Weights of a small transformer language model: width 320, skips across layers.
Each number is 500 + 25 x the weight over its row's rms, rounded and kept within 0 to 999. Layers, rows and columns count from 0. Numbers have three digits each. The size before them is the row's rms in percent of the matrix's.

# layer 6 attention value, 160x320, rms 0.142, rows 37-91, columns 240-319
112:489485453508481543498520487515530526488488464517480511473532498521556497479494523476495432480508489514490456548518553536521475504487513448464467489516508503538502478501496488515485482490459480502489519481501491483548467526529501502521482484
113:435466516499509477486518500504510520462497519510462490515473531507506439541494492491536502476542505536493513500508514477462492518518547497491510488482515464516505524507494494451501494484477506546455458454483473473491501525490504496474493527
108:520526530521574526491509447503492471511501516472464491494532515506468507503472484495510466507512499441512550504510444485496509496499496539453484472513509533486521528468456505473462488485515410477507465497549478528488498513508483463547529492
113:427508497544476496479500426491509496491513490473484459520541505500510529498504496526481517455518490469477502480501489498506501497495496484555503512479509484525457468445490529502505479519499498501505511537496452466502471502495523469508449490
099:524501471508487524471505549518494498498515489479514531499502510520512491499482559482502509485490505467473500500475508445538485546486488497511478533471509488505543441485492501552482508515507500548483481479486506499512546491518522506495507520
106:515480490474439488475511483485547545499521494497504529527548471543497448519528491547536497532497470509494512478520508483507561460483483464517487443417508559513499511537510475464531519483471486528484483491478516532486520507481498499492476493
103:502530497520482538534522486463523510473464479501464516445503493508486507508493513539506437464484502495493470509504474525482522480488512428515521526490484483482489497519507481513520511541477490504526526457522521507564489518506492529526449506
109:468489506416487485513547518536525451512497484521519468514475518510487475469524510510497503554501510495515505498530540470496497481495492541519499506511496507497477495566477496514507449480494522508460462470505525532527496464502473458488525467
112:512521461502513506480486495547510473533511532520526479457499502553474481513493485493491467512479546538476459489513518502534485522558531493476473485506516468530508531505533512483474551488526497517487514528469483558492536470513515478546466509
104:519506465531520514457453507450512502516550540441512497481481531485542500511540531517507555524491498485534490526498475520449526505463510526459506495505523505505492497539531486486523499493479504477498523491543488483539477485515542514503476503
102:516467498513483548515493525498512509540481523549476472497472443477498533479497513538457503477498489495536523463440508475519557519463488495520504499489494549488557529474478546504484503521501521506512498476458521494476475477522527496500509534
099:536500515506517483479501520494504527481497492529519507500482514504562446496430487487506477475501532475496512555487539522527494506496521531497507496509495469497515517487499448502519488526504515444468499520512486503488514484476454515475484514
110:498509520503519539500514472551548530470501471509516476497509441442487488532469481517486486472534485500516519475503522537519482497501500474537476519495507491489492460528499498521480469486545481494467479491483481490527546477481477479520517484
111:474467528514477511520503491440487465510463518456484496490489454512505474493482531489481472492490525509485529539517485473491499536521504499538469445514545461549494471532524500516452498476509529460493491465523506511495478528484518525491485492
108:573509487511540465525524510484472518501485497528477541469490495492490434491489493521537468496536522475474495501494463502517503515497476486480517510521516486499516532550541510546468486519475472514581512487455487455514520518521499504479525525
113:522480493570512489527532465500545503513502498473502547540485485478509517492529490508504465485510511483535481504529495531489520528532474511497515540507444442535515504496454512492479522510527482495469514524468511473526539475459565487489485507
114:515485527490510493493490474496504513526548505525541477498476502485446516478528462529530481480515477474530503477540578507491467486511476515513466507483465504478505491478453523523502510537479484531483523568492507511503524479478485481473514505
108:484491498484463512504507479483462456544492478549545500493491520486508494490518486445500491527470490485475494512501500511498525498446509506487478503512530510482520534439537496534482469472516518506519523504486537497513500498496467463542548494
110:505487540510469510481515494510517508493518462483496499522505454510509526507502493537474470523504510482490478470477544476473502516501508488520535495504504536490516515509522499512505548463512510539493511480488475504515474478447478488493518445
111:463478473453518489487549520460497537549472486494506550517496489505508490488521519527427500514536533455508582495520485498517503480542459495459489487529502514493533483518451464481474500512510460496487509453497488480513503488501494485482456509
120:519512486531536520484500472543466537461475530463506468486492492486505453548487477510497504482468547487503533538503499467524560545480483505549472494468486489519494507486502492475493483524472508487515495476499474496456505518522478485513498499
112:531467522505480513485515503456498509505556485492462457515502492511522469513505534509524486554481527547517515514520507511536482454512538499492523498450490492469512488486523486481489489543486463499511508456444476514520494495505494489500470518
101:546545491481475527484509455505493470501531503526523510503506508499525524530542483453527503486537526527476486510483500503478502530525486547493474485528442520490472514478519529471470496425488486487451514530499517472512498499475485515509473511
109:498508515474436503517567520487540492503504475433511478516466481538513524460513487513493491453486503509454526513484526487501516482534494484469475535473438530502526440521469497498456517468514519494524481472516515486497533492438575493504534497
114:486480481485545492560477472499480518481462506530480482492527557479515501478500540488475444493490458502457515490534496480468538496465482503528470461477494497490521518526482534487500501537471547482486483528520490489533549513481524511479515481
108:506500494462495491507503482531481502502546506456536479520489461528537524495503461548468509494515532467464494511514526471493492513496504488480507525503529497489492471475549457493481495481518493478523507427496493479537507499477458546485484483
119:479518467520513491503510544476503476468533511532504475546520497528510478513492525478526478524467558508483489519482483470470502492523541531534506494529522510503504485476453512540490513516489515531481520517524505476525470491470526512541490507
095:489494501519498526458493490525489556542498511497523457502444510503490554515463471505541511524526482508469535506478504472511547439484516515474494508461526503480450493479491469517525507516485526493470511471537461537487483501472504500508525541
101:474506505520546500463472513498485517533551515483469493482508498514501493476445479507504525486498513498484509513510425472491554510469489493447519498498508517480459478521480493492479494492485432502492500498507523508472459503501502521486491526
103:491532499499485546479470509486534480522513506528514506500515470476462535515487469526504482497524524523500466518476547496528510488481477543454469495462460538504535456531477533527497506473505494475484530513504474478487474512480498491493552527
100:596448482487476531520488522544515503515473513486510509509469501504515502519454449492444512491467478496488503488506480491531500542481530544487482504468512488493506503490496468512492541442498518464503514505519485490537528502518500521505508507
096:484530501473462488478505464510513501506485493440476516508520540561517518467527529489501524519466496492481489527514473463525485526520483459526501517490495505496510528530487511519477513541515502482482506478528481528476507510525508503479546524
095:498478530500481476519496516469508528520532502485486526521478503474509475566516506479479499481535483518515497468481532517461506453511534520521524491457456499539509478498514479470491531513499507484512495491504553485507524456529502504479441511
093:502540502536539506471507516534474488521510506453491454521519491454453483478523454536469503502492549514541471501500510490516481482523503453464523499487500472517540441500534503507524458474506517495507515503514467495508525494487482522499551458
092:518516498545534548501521496520479490496473475469489525555480504499438485526518478514522445530512514509455508488455487466513506533481498485487509489506501498462474521498472517496497504520535497504513531495503521500476503510507530517480484523
108:506491481513505541477504474486513523488523503494523541542479521515468479518502530512551464479490489466439493506496477467499469480472510498492510500526475518551543464503492480496485458461499530542516514475532501487489526496515467479551478517
098:510466493474502509536470497510457526476504466553468476487530479523505500480488493501501525485515503478465481487496514532503492536510490506504523524491477500498491522504474481508504525530525478488510511508461504449469515521468523474494573494
098:554507521497496523471496492536489537533507466528459484489476461487523508494505503492458510475480518486497485447441500485489530497490479514489553482475487487522512491501520513515499475439512486457524509460479518501508509495493450483531502548
103:491514529506537525481523494489489513488504517547516534490466473518453430528443446497534512513470483537504469452468470463529464511525487493523504559524496491495509471478490517506471442500491528514539462504516513507516490466483541508494484527
095:501467473509526511502497470463482487508499479484504524499497471488536492492531486529537518521480484491506532519514505522498479529471539547480501487484459515526508488489498461499527491520469522498436483463537492495506526507521514482459502488
107:521536487498491526539508514516506502500473472537504508519524481473461480522523486470464554484492479499432477509517497522492509477530516448522543485491470492507489470464516534529520467512528492484484523490493529496496559484506481442493483501
101:480486515473513502495536525517493530436533500492494500520524494502501499503505483501545496500489508525551555473490498528480514485484535456474545514488473476490545500508515486483496486532481457546471550516495497500450464505443513515447460512
094:499492490472526497484540519513556475475506502450543503461482494465497459496517490530489467538539508466483493468467522496543509517551500455555521536508514508517472517532519519542509466484550520493492524490521476498548503485537515480466500528
098:503512448515507533467535552524534528483532498482540525517520486531462496502500522520500555452513503493514485500507536484460462522502483489515505551445541505490511492492468475542467513494499515473513519503527483499504519513529467497474523518
091:524498479468463496512493517488490518482508502520499472486493480443460473501491505527524502482452507489499489499463507506486522536470490518503502524500492484485516481504501497518518454476479520484487467510502489545567491537523461492481509521
106:496468471469493549526497460502524468453482512500491497512499499511528480523501505519541487468483489465509486510549507509473498494499498497531501479517516527518497530476510463510522482524509539430452520532524471503490504491493499483542489488
096:479556497500453498509507520511532506484463459474479495476544512509541472488522486538475464502455510490491495463454501487466491510536448509494505487498524509532493495518539490543513507505568513470500515516517537495482541508492513487488491463
099:527488488492485493496470476522503493572455481514494461514467507535547500482498528482522512488490478524471513530518508530482473492499538474470501480510530490524517518527571473504474510474514495484515492496465554492470483480502511468504490489
098:486497486502509459479538488471491525504493526514482521512551496516527511536526500516501500470453463516519519516509522533533495481500545516536506488490462468533487556455467526499537559592490515511521487491532480462496490510511494497485509456
098:517505514489467505485493519480496543522445479480524479508488482499511485460446495491504519536480562515479484440477483490451485482502438521437507497517551492483447490506475522521509539534446457477480496497525545518536492514512445495482506515
097:452471511488515495497479546533475481551485516498495496556475476492501530511532487522545516510523481488497492497545502517467471501501555554469519507515486486520525489500489520510510456462492509468529516502509470456506492505526477510523504556
108:542488510548540465492509525504494506503491506496502490497475487502531527488514509494514444499510455499512488542464498502546500482482520512481517487551517492495504529497508510497498504490419455476523496513434481522490487479500499543516510501
099:516521472494474469499497459476496496478453516526502481528501471533461488540499459491479532504505528549483483521499507473532467516485478553527500506503491448461525453536492480516489499513515524526488518476475508564527479500504504509492479499
100:518484475492541473585512514559506488462516471492496485550494492428521483479539479538531516501501496481507498544502489485454472531533529496521469498484476516517503488505517540471490506507502465523489521498508477473499489509537506508512483454
097:471504487523513523486448507509523524482505533516496502505456526474561498540491495532545466476500495477511494529518508504498519505485518491552480529488504475537489512463515463542507493532458508448496479507456459445507491448537501461530526527
# layer 6 attention output (transposed), 160x320, rms 0.214, rows 37-90, columns 240-319
117:532510513474492490504544537489488497467522505498481481513518511501478509499522474518499464479509537503490540493477480512506491496474446505477511488538505496541486527443546502492477467563466551507494498471521505527499514525475534513516553517
119:480487457475518508525442544494500516498511479552491529538513488473497477503504427492497471510492456518481464501513492513474505499551472479472506470482500488503461486472507511523563514484474527488463494515522504507518498483484463499543477448
117:501516501529472511520495513528491511504490499490522464506450514488527468503553502575538509526444498449513496522485501547501492528469469520498482522504529468488463477464488519499480524502502570527496509496539499542537519499498482467527487491
117:507508479533488525509563507456503504505521527469511498527487455442490503506518498472569512432526557517493507508464535515499502450501538490487527464476509508528520512489524507473498497459491481497487519487480503490505484489504491557486474463
111:555516455545491495528476505543461499503496504500465467454513498484495529556486527484485549563506498511495502519523478529506506507545448459511516482471501483460514501535491492457499491484502503551506528497484479523486510498465506465511487502
114:468463515480529529470480526472518480519522459477461492498501473537511491512471460496509519472534468532490533501517524520519489519468530486486502533555525548472535506546473459518524528507490522482489474531509500510458483462494487512528522493
107:487513562517474471506457582516507501478464488458490534487506525508490527521475531486552511479515505508490498464492522540474476486473513530456465507480525517485505475540524506495490486459475534482575511481514489507491513515529484526499503506
114:523459547522491514584468508519503476552529498485525440514499524488482509472500486520501477540476498524481480507519540517528540504473488480505485463554478484505517469506518464503510516524465485489483486521506526521492511491505506515445523472
114:513521489543492459484478506513536507457490495476520503541500524499527487519441494544510485499513518553468505504470549543484493526520522470493497514493505499507478487479497459509533497466451467493460458520451512473516480496488508487494515505
112:474514468480480533583522457523529446535495482510497480512501452489492524508461492510527518494544474485464503525520499485500473498532481482502521496443516482528520480460523491487503469540498504468462545528533495462495509531511451468461510475
110:481482452516469523513496495505484531509525498527488502468512529507491493467475514526518567508520508525508478521552504520485492518446546492506481529523486529520447447490505533497512487489479513488474487536533459515505505524450511469519491539
103:462494496465493470464514456513544493502474523535511514487534514522495516522537484457462499526459477501501492536471496504471494496492504560472500509521518486544511515525520423490529491496499486479485487522445494513493523518520446485475546462
110:498507459525510458511440480491499543492518478488501516501492473488481482485524526464467503514495525510489491532492508483529508522501489502480495470542490540512493508537501500436506519490533503427513455505532477485502479487466524490512534496
115:456502488497523478512476509497498493545496534519507507512511469518471476478527474487481517473500487426493461474527513511506491504510526513532519507499484470507493540514501502472496514511497497485510514452481506493502467529505494479540450492
116:489483489484498494486471518478504533517529479500537547544522513515457507460513510483549491487503467470498485479482475484475476494483517501519483485479520515499502513477499500505507498496496482537505500489540490520457487475512524506497498489
118:472513491544509476468460529467512513442512461490494496491487491490478492553460502464520463446490518513490487503514471496512488491473484509493524478481521494463506493458490527532484529512507521509509418471521528497517499509533464476521504507
110:506491541532516430469471544536475464482495467459487503491501483481532493483500502476477510512542530526527473498499516471504510507528547505480472486486468487481513503496482486485554490480532523457490506515476510460470491520498522497520519521
112:476483522523517476528515475507511488482545529485516495462518480482497494467442516525540482518504508501456491450489490466516508504510480500464487535490507472528535474520531517504543486478536485562509516528498455496508506529523483564513468520
112:504497494494499506499522503486465460480487528529522525480509472468509495509521521484505510482534472518448485494506509485542515477476456534526535495541496500500505486499496503481531570490558470483516479457494516518531494468542498495556499499
111:496437488546480457496466503479498508528445522523494502522436516556508535511539477469518550505473503497485458507497488503475552461489543484545445476502498496499490484489480497479465495568454517502513537507476497515525524515446521466495484484
121:502529481498518454513518498548556453488482495518505559492493519505515555482494446517534507522514478475548535495510504495462463514491525510463509489500509495553504484477512537462460530484503474459520483540545451529529503494452491481462522471
115:479474461486479470505517496516433487486491506493530454475543527506496479498472462508518490507498489475491502539484502491502534563487527480457462468522501553536507509496467499503478460492510500505479486509542433423537521484479465462510532501
106:510525510535514495529518488538515521523509527528530510537493514521479505512487513502480497473510495504508454515499500510533537539472479492497520497532491490517516498501471523493490496518485541517512442451488529511530491531530431501466498531
109:509516484508472481509526497561521502511492499468498498521508533456458497513481519528502503533449514450514466488488450538502508518512429506533524478498479493418471536509490477528509486481491501491530489429516509549504443484499490508460475460
122:499500531512499537479505478520510491503520489506518520488486490477469469477531502481467513542472530469526507509479476524515495503519531499515522488470505507476538508540537511490495460467494484538464492495488504479526480529486498537499487519
116:511505480541492523519495489524471524457501470481472518510499495534499501484509480476507519488511495526464480481447471529462549500524448526536505510539531483475506481542497495441485478542477492499511466465470504528492540454470512495483538495
123:527481443481533494526512514454516489482492554544555537520533520511468494510461493515480489565541529472532500500458464499537515434507440505434489478464505481495510489490495499459458515492510525506489466488501507496520499534509460484552514480
092:500504542492498471514464481484481545476500494513501479456492486489518521502486469530523490534518522486484535526504480532488539514452536500495501467498524481479467469518500492512502493518555533528561506488529460476535510498497522493545467484
090:499506520448510510508567523488507497501501503482468519451486504510506490484535512491459521505494516524515452487522482489519486496526522522487436474518529494486525521499486519495501486495497515482461474525473489502457472517473473507541474545
098:462520531518516493501517502486506499508519542524527504489484462474479497518530512507531528505497477529516474491485483504494484493499530469478486512498473504474491528478502451557494502484485493475489504455493508511479514499541516502521523490
093:490468487494515451492518533518528554457497513486494447486513468476498549474488518475500511499535493502492523468508462489504495542499504529476467513484492488513473518495544468507481475548476468486469479499477509438465511502524476459506493515
103:510490503538476476475489512518511451527497535518482497488532483518476451478506484514505522500510525493505507482529486496483488512489512487498513485508475475476513462493504494482489494536503521481547533504462536465469509499480496504516498469
097:511516542545505484473464490473489490498481517483527477573498479468485550520522515476512450498537460447439493510457521548494522481533505517504474460503504441489479481529470457498448461515498478504470458490537474457487471512505522483530497473
101:470509540503456520488519496484546496479482496510518482512502491525465473502500513449486489492476474465495533518518489513499521550495492530459469494504498515512509530477528513445509463524481544497526481485503525518495497543516535480549486519
095:522489511529506501510469497562492530519535477501517457507463486500493534516482492465512510475509537491493522530504443483490482497514495504551470516532514448503514510493485464521488535493489489459487485486469482483483515461533476458532502482
096:494487463480553476529528522467504484473500485488508481478533517472504493441471522547503496534521568517494489508495450501534461485476512518447505496557494452495497505493439472486503530527482485518579541520476552503507476514518495494491479513
098:495499477531521495516455527485475496500545492488524544509485458508532464507520471522480447479475507504460489516552475525471536495482477544448520482502509506468546473532513499472513489463510511484526480540540498510485488532542499487507459493
095:504511472530523535493515510484495465507494513513555482510511490455455536507485509504502476502508487515492492536483445545496482531502486463529500488467514507462504505544485506542476465546511482452527514509496481501481492518530538526518507486
094:512514516510486459522535530488531488502484491511523508553477504463506504504475519473479471491490488528509523507499476476502547524529448493465495471521482519483514515455522504486476519472555482544488526536535486509524465475503513486501481498
102:500508510464489472504457520509524516493519536517514520504535551496473522485526476507553548533457488461500502508457514507502505487511485476434520516485514497493483508505500495445507450515499518509496495449512510495528508532466506521550487524
101:482513491458486484518548505507499458564553542492488511436530480481498495484527543499493500480472511548487436522502543494510529470494472485461518504490505504502500522487540502453485478539487501521447521524480482502477508493515540538509465535
091:490494517556504481510548537500477487515495473511509537496520487511495565501518501511507463531429468497490479468469534503533483524505482476481505507497495525465487493486491504540505470484501519460490473506467495468490531494499546519546499541
090:533504490481558491517543508494485501545501473492468490483470499481476499479558472480480517519483505505467448488478523546497504473494482453512508468512483511532480516538514548486533487472530504514505455494495510487505514468460517500535507501
090:485517499513527490460484510458492504480475516456524513497508507439514486498511510539487500552506527492478507523490482552503532501507514511548504489489512501495477489441454480497476490491494473487527512527519490536487517491488469506501517482
097:510542550484490509508489505460460492492491517502492466503534548488531459466507505467506489475496511491485519518483500472511525525551546443481505520488501475522485510537498541455498502501492494542470496544521506528497494488471511570488527487
109:467518503514490460483501495544555491488499510464481481549490511497475591497497496508494459467532517470521513488495527466548531505464546498487507499502497472487480496517468490489442521536499494502498492511528501507474519528484482533541516507
093:492527526517503510522517506489490511500468507483518459502476538506505512456492498499464522483516552491484513525514521488523511466542492525475499525490530458507511507511512492478504517492523492485523499478524474488491484494513486491495462505
106:514510502493519488503543545511497501444523554462524517468491539486503512576515528489505498497479471506504492517571519517503505525472460537503526499507517531490492521548527451503491476524526549478502520528438507527509516512523473504499465474
101:511488487505503515516483499511501484464479515559504514482475530471514526462503530480485521535479508516519477517469530576526488492490518517520545529522502462471514471477524526474496511496460514521475473481516491458503526468482492510423470499
098:511495524518509507521501460487474479492464519496513504512544485482503464533471515462468484481552533493510496491493521504454508471499545449464501531533501495503512489530485564534442506538490514497506481521484467509512527475513476482530486494
093:483514493510499556504495512482457497502530454536462504481506503530477485450534488474481479459494497517480517505538540547524538517505544553507506493503526497492492457510512474479482512451490499484522444491491483481524529521515494485549493464
105:486503475515502509467483516535517554509452533463494508528494462516497483478501514520503508487475510482557520480501512508458508478486464480524483490492520469504523521471480495531509515499495465533519521520494493491483465479512511508488516513
096:531537519467505528491503495474503503501517519506553541477484539509518450510560498489500499533512491514473479462489482491524518443492505480536474522473514539503480451472490501499499492508538483503512488504490513490478465465472491496536515531
101:545496512516539516518514481493531522549495477480505479499487493466480511490502508498495490544463474522469488507562507512467434514503502511469516497479519500497520501533487503466520517492478586456489512497522477533505520494496529536431530552
# layer 6 attention query, 160x320, rms 0.13, rows 64-95, columns 240-319
032:472525480509479484503522486504469522518561530487517568508502512477492505514480516480528522519539464487440508488471493497503501527519479505508496541536514518489494498492502472471546528494489494494502490499494474502527545508473500478549468494
050:536496542492512491482543524511512515517534463487456542526472532524522493502484475528504510551487458499511472512523517549502524482504485517466531505507489495500514542501492484489501465547477511479457487449532499530504525498485508493506545466
062:519523512498480533469510499534525513484531505517495494515514498491525492498481471480493490520497533494509507515500521494505442513510484514449520517497471469487549494512520529537482476477520477536537501462492556483490532485458521447467485478
092:513480521553486485474414472496476518535487526517510451492478485481521474490509491438490541489482518485520492501521512492483508504525494480486527522543506465468486524476444488468471510465549490528524455476550452477508531463526476471517519476
030:506428463492502481535476463526493516554482450494523481510507499506473500495532518484541564510474499490498497477480539488469532497497497500504520515468476524459527510470498511531489505489462509498441492525498528482499509472533549528519474494
054:484506498531471517510478505531478470505487551495518479528546466508529528489496487488515509500508543535487544497526519494484499499516494524509512512472475482509493522510506509511474541496497473460567475526509510502516480535479511491440505536
079:507489507531478507480501513525497484500498530494506485492533509507516542460463501505528507529487452523520516514530521488517447508482525515478526487470435453503488485505520518481523489503494446488506510495522534527525516489492520493461500497
079:469529465482457436493493512480489512482467496479499480491520529520504518503481478533550473545492467518495507514456481495537455504468474496524485483486488520492477490485504532463526505484482485503537471481498522527526515538498517510507480560
083:499469518494489535528480505487508484549526482526479502485518533524527502506511492553501469528496504470472457492505521483520500529498502541485514491498505498472441451512468492507511467502489557495504519499486472479533527466464505489508492488
075:498493497492523491480491500482511510554500494507521525481527538514493511524527492528532546472485483503464490493509515462510490505448534498472518528506529506489493530521450518508494482442513541517572518527532478512536480523489479512522555512
081:523485538435507489525481508500514546527520465486448502489493471479544470501538497499523498481434526484538494475507525509488510475529548478506503474481527490488537486516472509466507501502482496495516485477494530478528500507506536493471497531
075:504548440519493525476502490482476535502511474507485489487449532521476506513523512518514511452509478484504488534514441512459470466493532450527553521499510483519480516483504496545483471519480510496489499521546492492503509475490502465497467533
080:523500483531506535502511519519510503502509466494512531530481518525500509464488550504469479484489548516518497507464481487494534481480485511503532497511510481444515516544487480504418508492529533518497448508466502510500493472484479477505481493
077:529506512531489493498461492502500484522537536502508497509474493463486448519499512443485498452512530481493548498516513526479484496493522489505464525539472467478527503511473503535515493509512489501474522502505424445505466524486520488510471480
092:506528504509523497479557535531518492485463516464512500533490512500492567507524503504497459531548504517513531495528498540487513490499513506511505492493488521507491485518506490526471520532533505485504469519502486527472485534482502539467509517
077:515507500439510477476523491504500538498486495543513508444523500551525544535453503532509482523519494488477485508550526482496497481486505507481499494532468547522489508488489505511487489552506524529481488476520515510480498490511488469494494521
145:526509501481507511536483536475537479505458518532490478534525539518455477466529465503495474502461481512497513484490473476528521500446454492494505549482458497467467526526505468468477469492517492496523511492477501488502478484465486522550502486
134:480487491532490546472517498485527514507477495514450534464500472476535515456509464534486522531499472486460504499493557530489553484500479499499515498524516492497492521515498528515491495467482502473518493498488490511535531494517451500460506498
145:527499558483493519487532500488464471485485508545512456481466540519494494524516497499496497486519536483516526536515512513545501518481494477494515514511492460475526498522510472494516494482479518523549522515454488474500506492534535500470487512
140:514518498487491522550487513479501492477494457468511488514532547487509529519519553505523483498524484531507490517464509489497491501473527453539516516515496482487530514471525494529448485486500476473513506526491493531484449494472416486509501494
140:515541526522527528490496514488467496488516464465493541541503501470490507524479510483529522538543490492528516512517459464489481510512487506480477492474487494469527505470519527476484486473500500484454528530478498492497518508503491495502523463
141:501514525519513464507514464465509493510506485509464503511510474509481501489489545484462503490514435477500480516511499442503476485507481459500478495539517483478509517508482475511502519511505527503462509523483520478494545502512475461472523474
149:493456488540467509493481488498495480461532507488488537507540545535507456502501481469480508521504486483512513511541533521522503497502498421468532485496453477516455525469511568511498502454498493521473505490521502546467483497534514522514531496
152:456472460513538475495501505512535496479515503469466522498515473466492535476497567523464474491516501481501457501478551502483495535482482474539521488554478494528501487447572486498518510482527550540517491517496486553504512515481525504500509541
142:540489511535489523472514513491462493514517494538482465502513527502497513506516471459546506491429524472505498521493503470490555582504493495471498471492506481532500510527496558463471491500472439488534475540537499517506429521496437505498502512
147:517480492530496450503529498472492520491435504482484482511558508392468474562480496507509468513498502516514591482473509531485506503494548482516543501528460542508523505548521501521450522453508550472519517475488538509511509536496492535455531494
142:492487460513487450487559491542456506517508481462480499490492492521475456519520523456471502482457460451501513440477467450486470514503546491509513498516469492522464499512542474516524478500541508527514470491532478483501477530486504515522534524
143:534480488503544470524496541469462469465511475561515487449491506530527532515485492495520475510455515510510474469497548501515466525504506506505483505549461491513498487526453517516518527504489485474459518490554505511491493500497488474459490509
136:534527456514518517487510459475494508487482504491493464522488509502472445464530483513521504501477460503484493509478522501522561489454469501484514528511546495520473492537518506524496466509516479474516496506519516478452488496530500506489502506
137:533495466493502504496474533454446469552537471462498548456500516459516517492473512519535477507483487468476466538457476500508499542524520492510519532531498461507509499496473482513509490443499492523514531510528479437491503508478519482452510492
138:465527532489489484528558465496508494506554513488521476467546504460513540511529477498481479520517486495525514472510529467475522518509521524555502509498494470447523454485524546484523542545468461500473557443492502493486460501522447454552466505
149:471487518527513525513518534495481500479509513442535490462477500518497497488500524491523492514539468500525513456510528479524478508479509488508537482528494497508474506492446513513508527542512493554521527469488515449506499488477499469461454488
# layer 6 attention key, 160x320, rms 0.133, rows 64-95, columns 240-319
030:525461448472492523510477458492471499511487481462527497475491522477532506513474508523497488501463537521521534536513493491506468480445527507484517513445498536512472508518480534534484484506521529524496484499476550479515461510487513490516537532
043:503502484485514483512470496478483529538510514534507506493518479516535505531483468458517517501525540522476487495464510489475545450507487502494517487463487504496513516486492507513498536479521524498484499447496499486486502516476528493505507514
057:532536465535457548487523525518500505439501551468511489504480493518503507485515504510439510533514460518534523477492503472526470512482488476524493536511505523504548481508489527506464472477507474520500549515476515505502492521502480523483488503
063:489512489535483492491440486487481518522484521502519520473496544498458526465473513490464493524499501486493484488462505522518501503499469469526503492519531484485447480511466463497507506486518525480535447490528479528478505461505534496489520508
031:479515517503454505505487491510505510521467521537492460489533531481463495511472506546470495473524468506470465480525472502480487501492531497519460479544566482460543539510509475430517461503506521470502526504538536497504533560510491470524509479
044:492495540471495507470511510507535513478490509477552504514484467496474502492502507477514492484500497501477497527475517462554464479500471505516483498547549541435514499501511527510533526481513471526504558543498493517520511420568485493503505481
063:478577488541497513469527525477512484523507477487511496485549515498492486528471528490496495486506464514485475537460513539455493492500503519504523472486519499548499492489530536492474526477520504502526473521559523475489550462494497431498514501
062:450488518502506464495495503490489511471526515461507473486511506483493544475489550501546474504512498524522493550525530480491490464475493503547472497480461483468550492497489491431511503522507474524510485448459482514495538524506492470479489489
062:480487515480506527518484479531544515489527500498492513550526509538491481495517481534491467536501509485495518516498513483499504490493463484540512538458547486480503470477557483553510470541507523520515549505447471535421476491463511517494451499
060:511529477523537541442547504541485488511502518467510540513496518506500478494482513523513555504529509468494504491508493504467477496481547542488504489450481477513517503506494493550458487449493501525508490460473534503498483493522487519506505503
057:524472521498532505471517543487510497516521489465495508485516495476536470476513490459526522496494460498477520460511478505482517469496557507504521500489488538472463537505511526540495483493511505528503488507532492512547498478482491504506498517
063:527507430512490511476487459475523533497521443524496496506445501499518491507504498471534517459454485540483480522512496463429480469458519511547530504459522507480494501485504525506501513486508495508489503531550477527517510514494481467490490500
064:517500493537514474530506446532499525490513476497535502507499529563459496505514514512507521484494524497470487507488474549514550455445476478498479489497479506494487553514480473484536518503487529509511454473552486518464533532542465503514524540
058:522527497492511513493477451499502494522468531482483463471500467484453474479486502543474485523493517519482496504448501532519460518496501524538478519507478508517468450517475530530516487497469467532494510521535495544511496513450488542510466502
062:534469490500522518495507495458498516514516506459474480504489488494549524517521504464496485485493512498528525501507521527494546494520519466545484488517491485529527532517471504508507507500514470510499525448506522482473517495500449532546497522
058:481499480454492516519525465503488489510500504512509494485508489533499515486463513526475473477515473494529535495566510470474469513504430508426490488496500459480533487512486501494496478512532511497472511524520512518472467470538478472489520485
148:527497496487497501525482533481539487507444513530485477532529543510446472456527471502495479501471475507502516484490467476528523496450455481483506548479452499467464520522512472473480479485517489497522517496471512487502479492464494517550492487
141:474482499535481550482525494503510526502474480518455533468497467493530517465507479538480517522508469478472492502490540527469552482504487490497506496516526499495493516515511531528486506471491495470512480516493496507525523487518442495459496496
155:525499551483492515483530501480463471492479505544505465484472533514489502518514500497496495482513534476518515540509503521536502505480490474499512499509500472471520498520516478503512497471493524528549524519460494472494498490533541498475488511
148:510519500479498525552500516476499495474491451463516497507533531490511532506514554513514484491522474526517479517461519487490505502482519449530511509510493483484534514466524486530441487486502485482511505528482505530474448494464409491515499491
151:513536529517528526479488494489463509482511462469501548549502501482494512527476513486521514527545491488530514513521445469493493501524489501475474487468491504478519506465531524483480484468510506482462530538483506503497506503497484500512524473
148:506514508528503479506512466470517492514513494504465502508504487493483509487475539486463502500510438472493488510522510440506486493502492470503486493538502465473516515513461474492500521510495522490461511504479517475501556508507472464472524480
150:489466490535453504495488485502498476460528513492493537507537553534510462496492473455492505523501489488512508509534526526521505497505498428458527498501462474513459529460513568516489501460497492522476514494523500544468485492527515523524541492
155:463471474508541480492502513522528498478516504465466519505518477473486538463495566518458486492511495479497448499483536499485489539486480483534517483537484495528510490454577486492525511488532543542522489526504497557503509524478531505499509549
147:534483502530491528472516504484473498513528493533478461498516535498496514508519467446554503489426524477505510516497518472496558583494493497480496480493516471529503502527500558464479497500463439481531486532535489512515432516492440495504494523
153:521482492534494453507521494471491508493437508486480483506555510389467470564490495504510466514503509514513589487465513529485494507490551484517539504524460537509518504545520492527448516452500548477524518475483534504511517534493494534465534498
144:497494475502488446486560487546465512517506464455482515491504481536476456517522527472457504474464464461499503437474455457474483507505534488510509500513468509522465503510561477513527480492547506528513475507541484504493470524492508526521536527
151:536487493505546466525502537481467473445504469565522492444483513541522536520484496491516466502463502513510466473500539506515463520506502495503473503540472502508494486525474524504518522509503483477465522498558507516488475493513475484469493510
142:531525469509523506489523468479491511497486503495505463516488504512471444468532483522512501503478462499490481503477520508514563497458458492479513525512547501513478487532524514518487469501524477478525500512516535477442475490534484502484503510
144:540500452491494504486470538461448459550537480457500532466506525449507510492463505518534477514481488469483482537462478503510500545516529497508525534527480454508518503501453476502513488452484492512522531504537472438499521502471527490450513490
138:476524547484487491520554462496505499501559509493506472461548512458517546515532479497472489509507481484523512470512536464482523516514517527553498511500494459435530451487524551493516540542472464498468553450494500491479452508527443450554478494
151:467491509531519532517518533496485494486505516434522496461474492521495497482504531490521501517535474491524512455512534478522488505481505494505531486531506497506469507494446519513508529541514505546520518461498511445511501490476505474462457486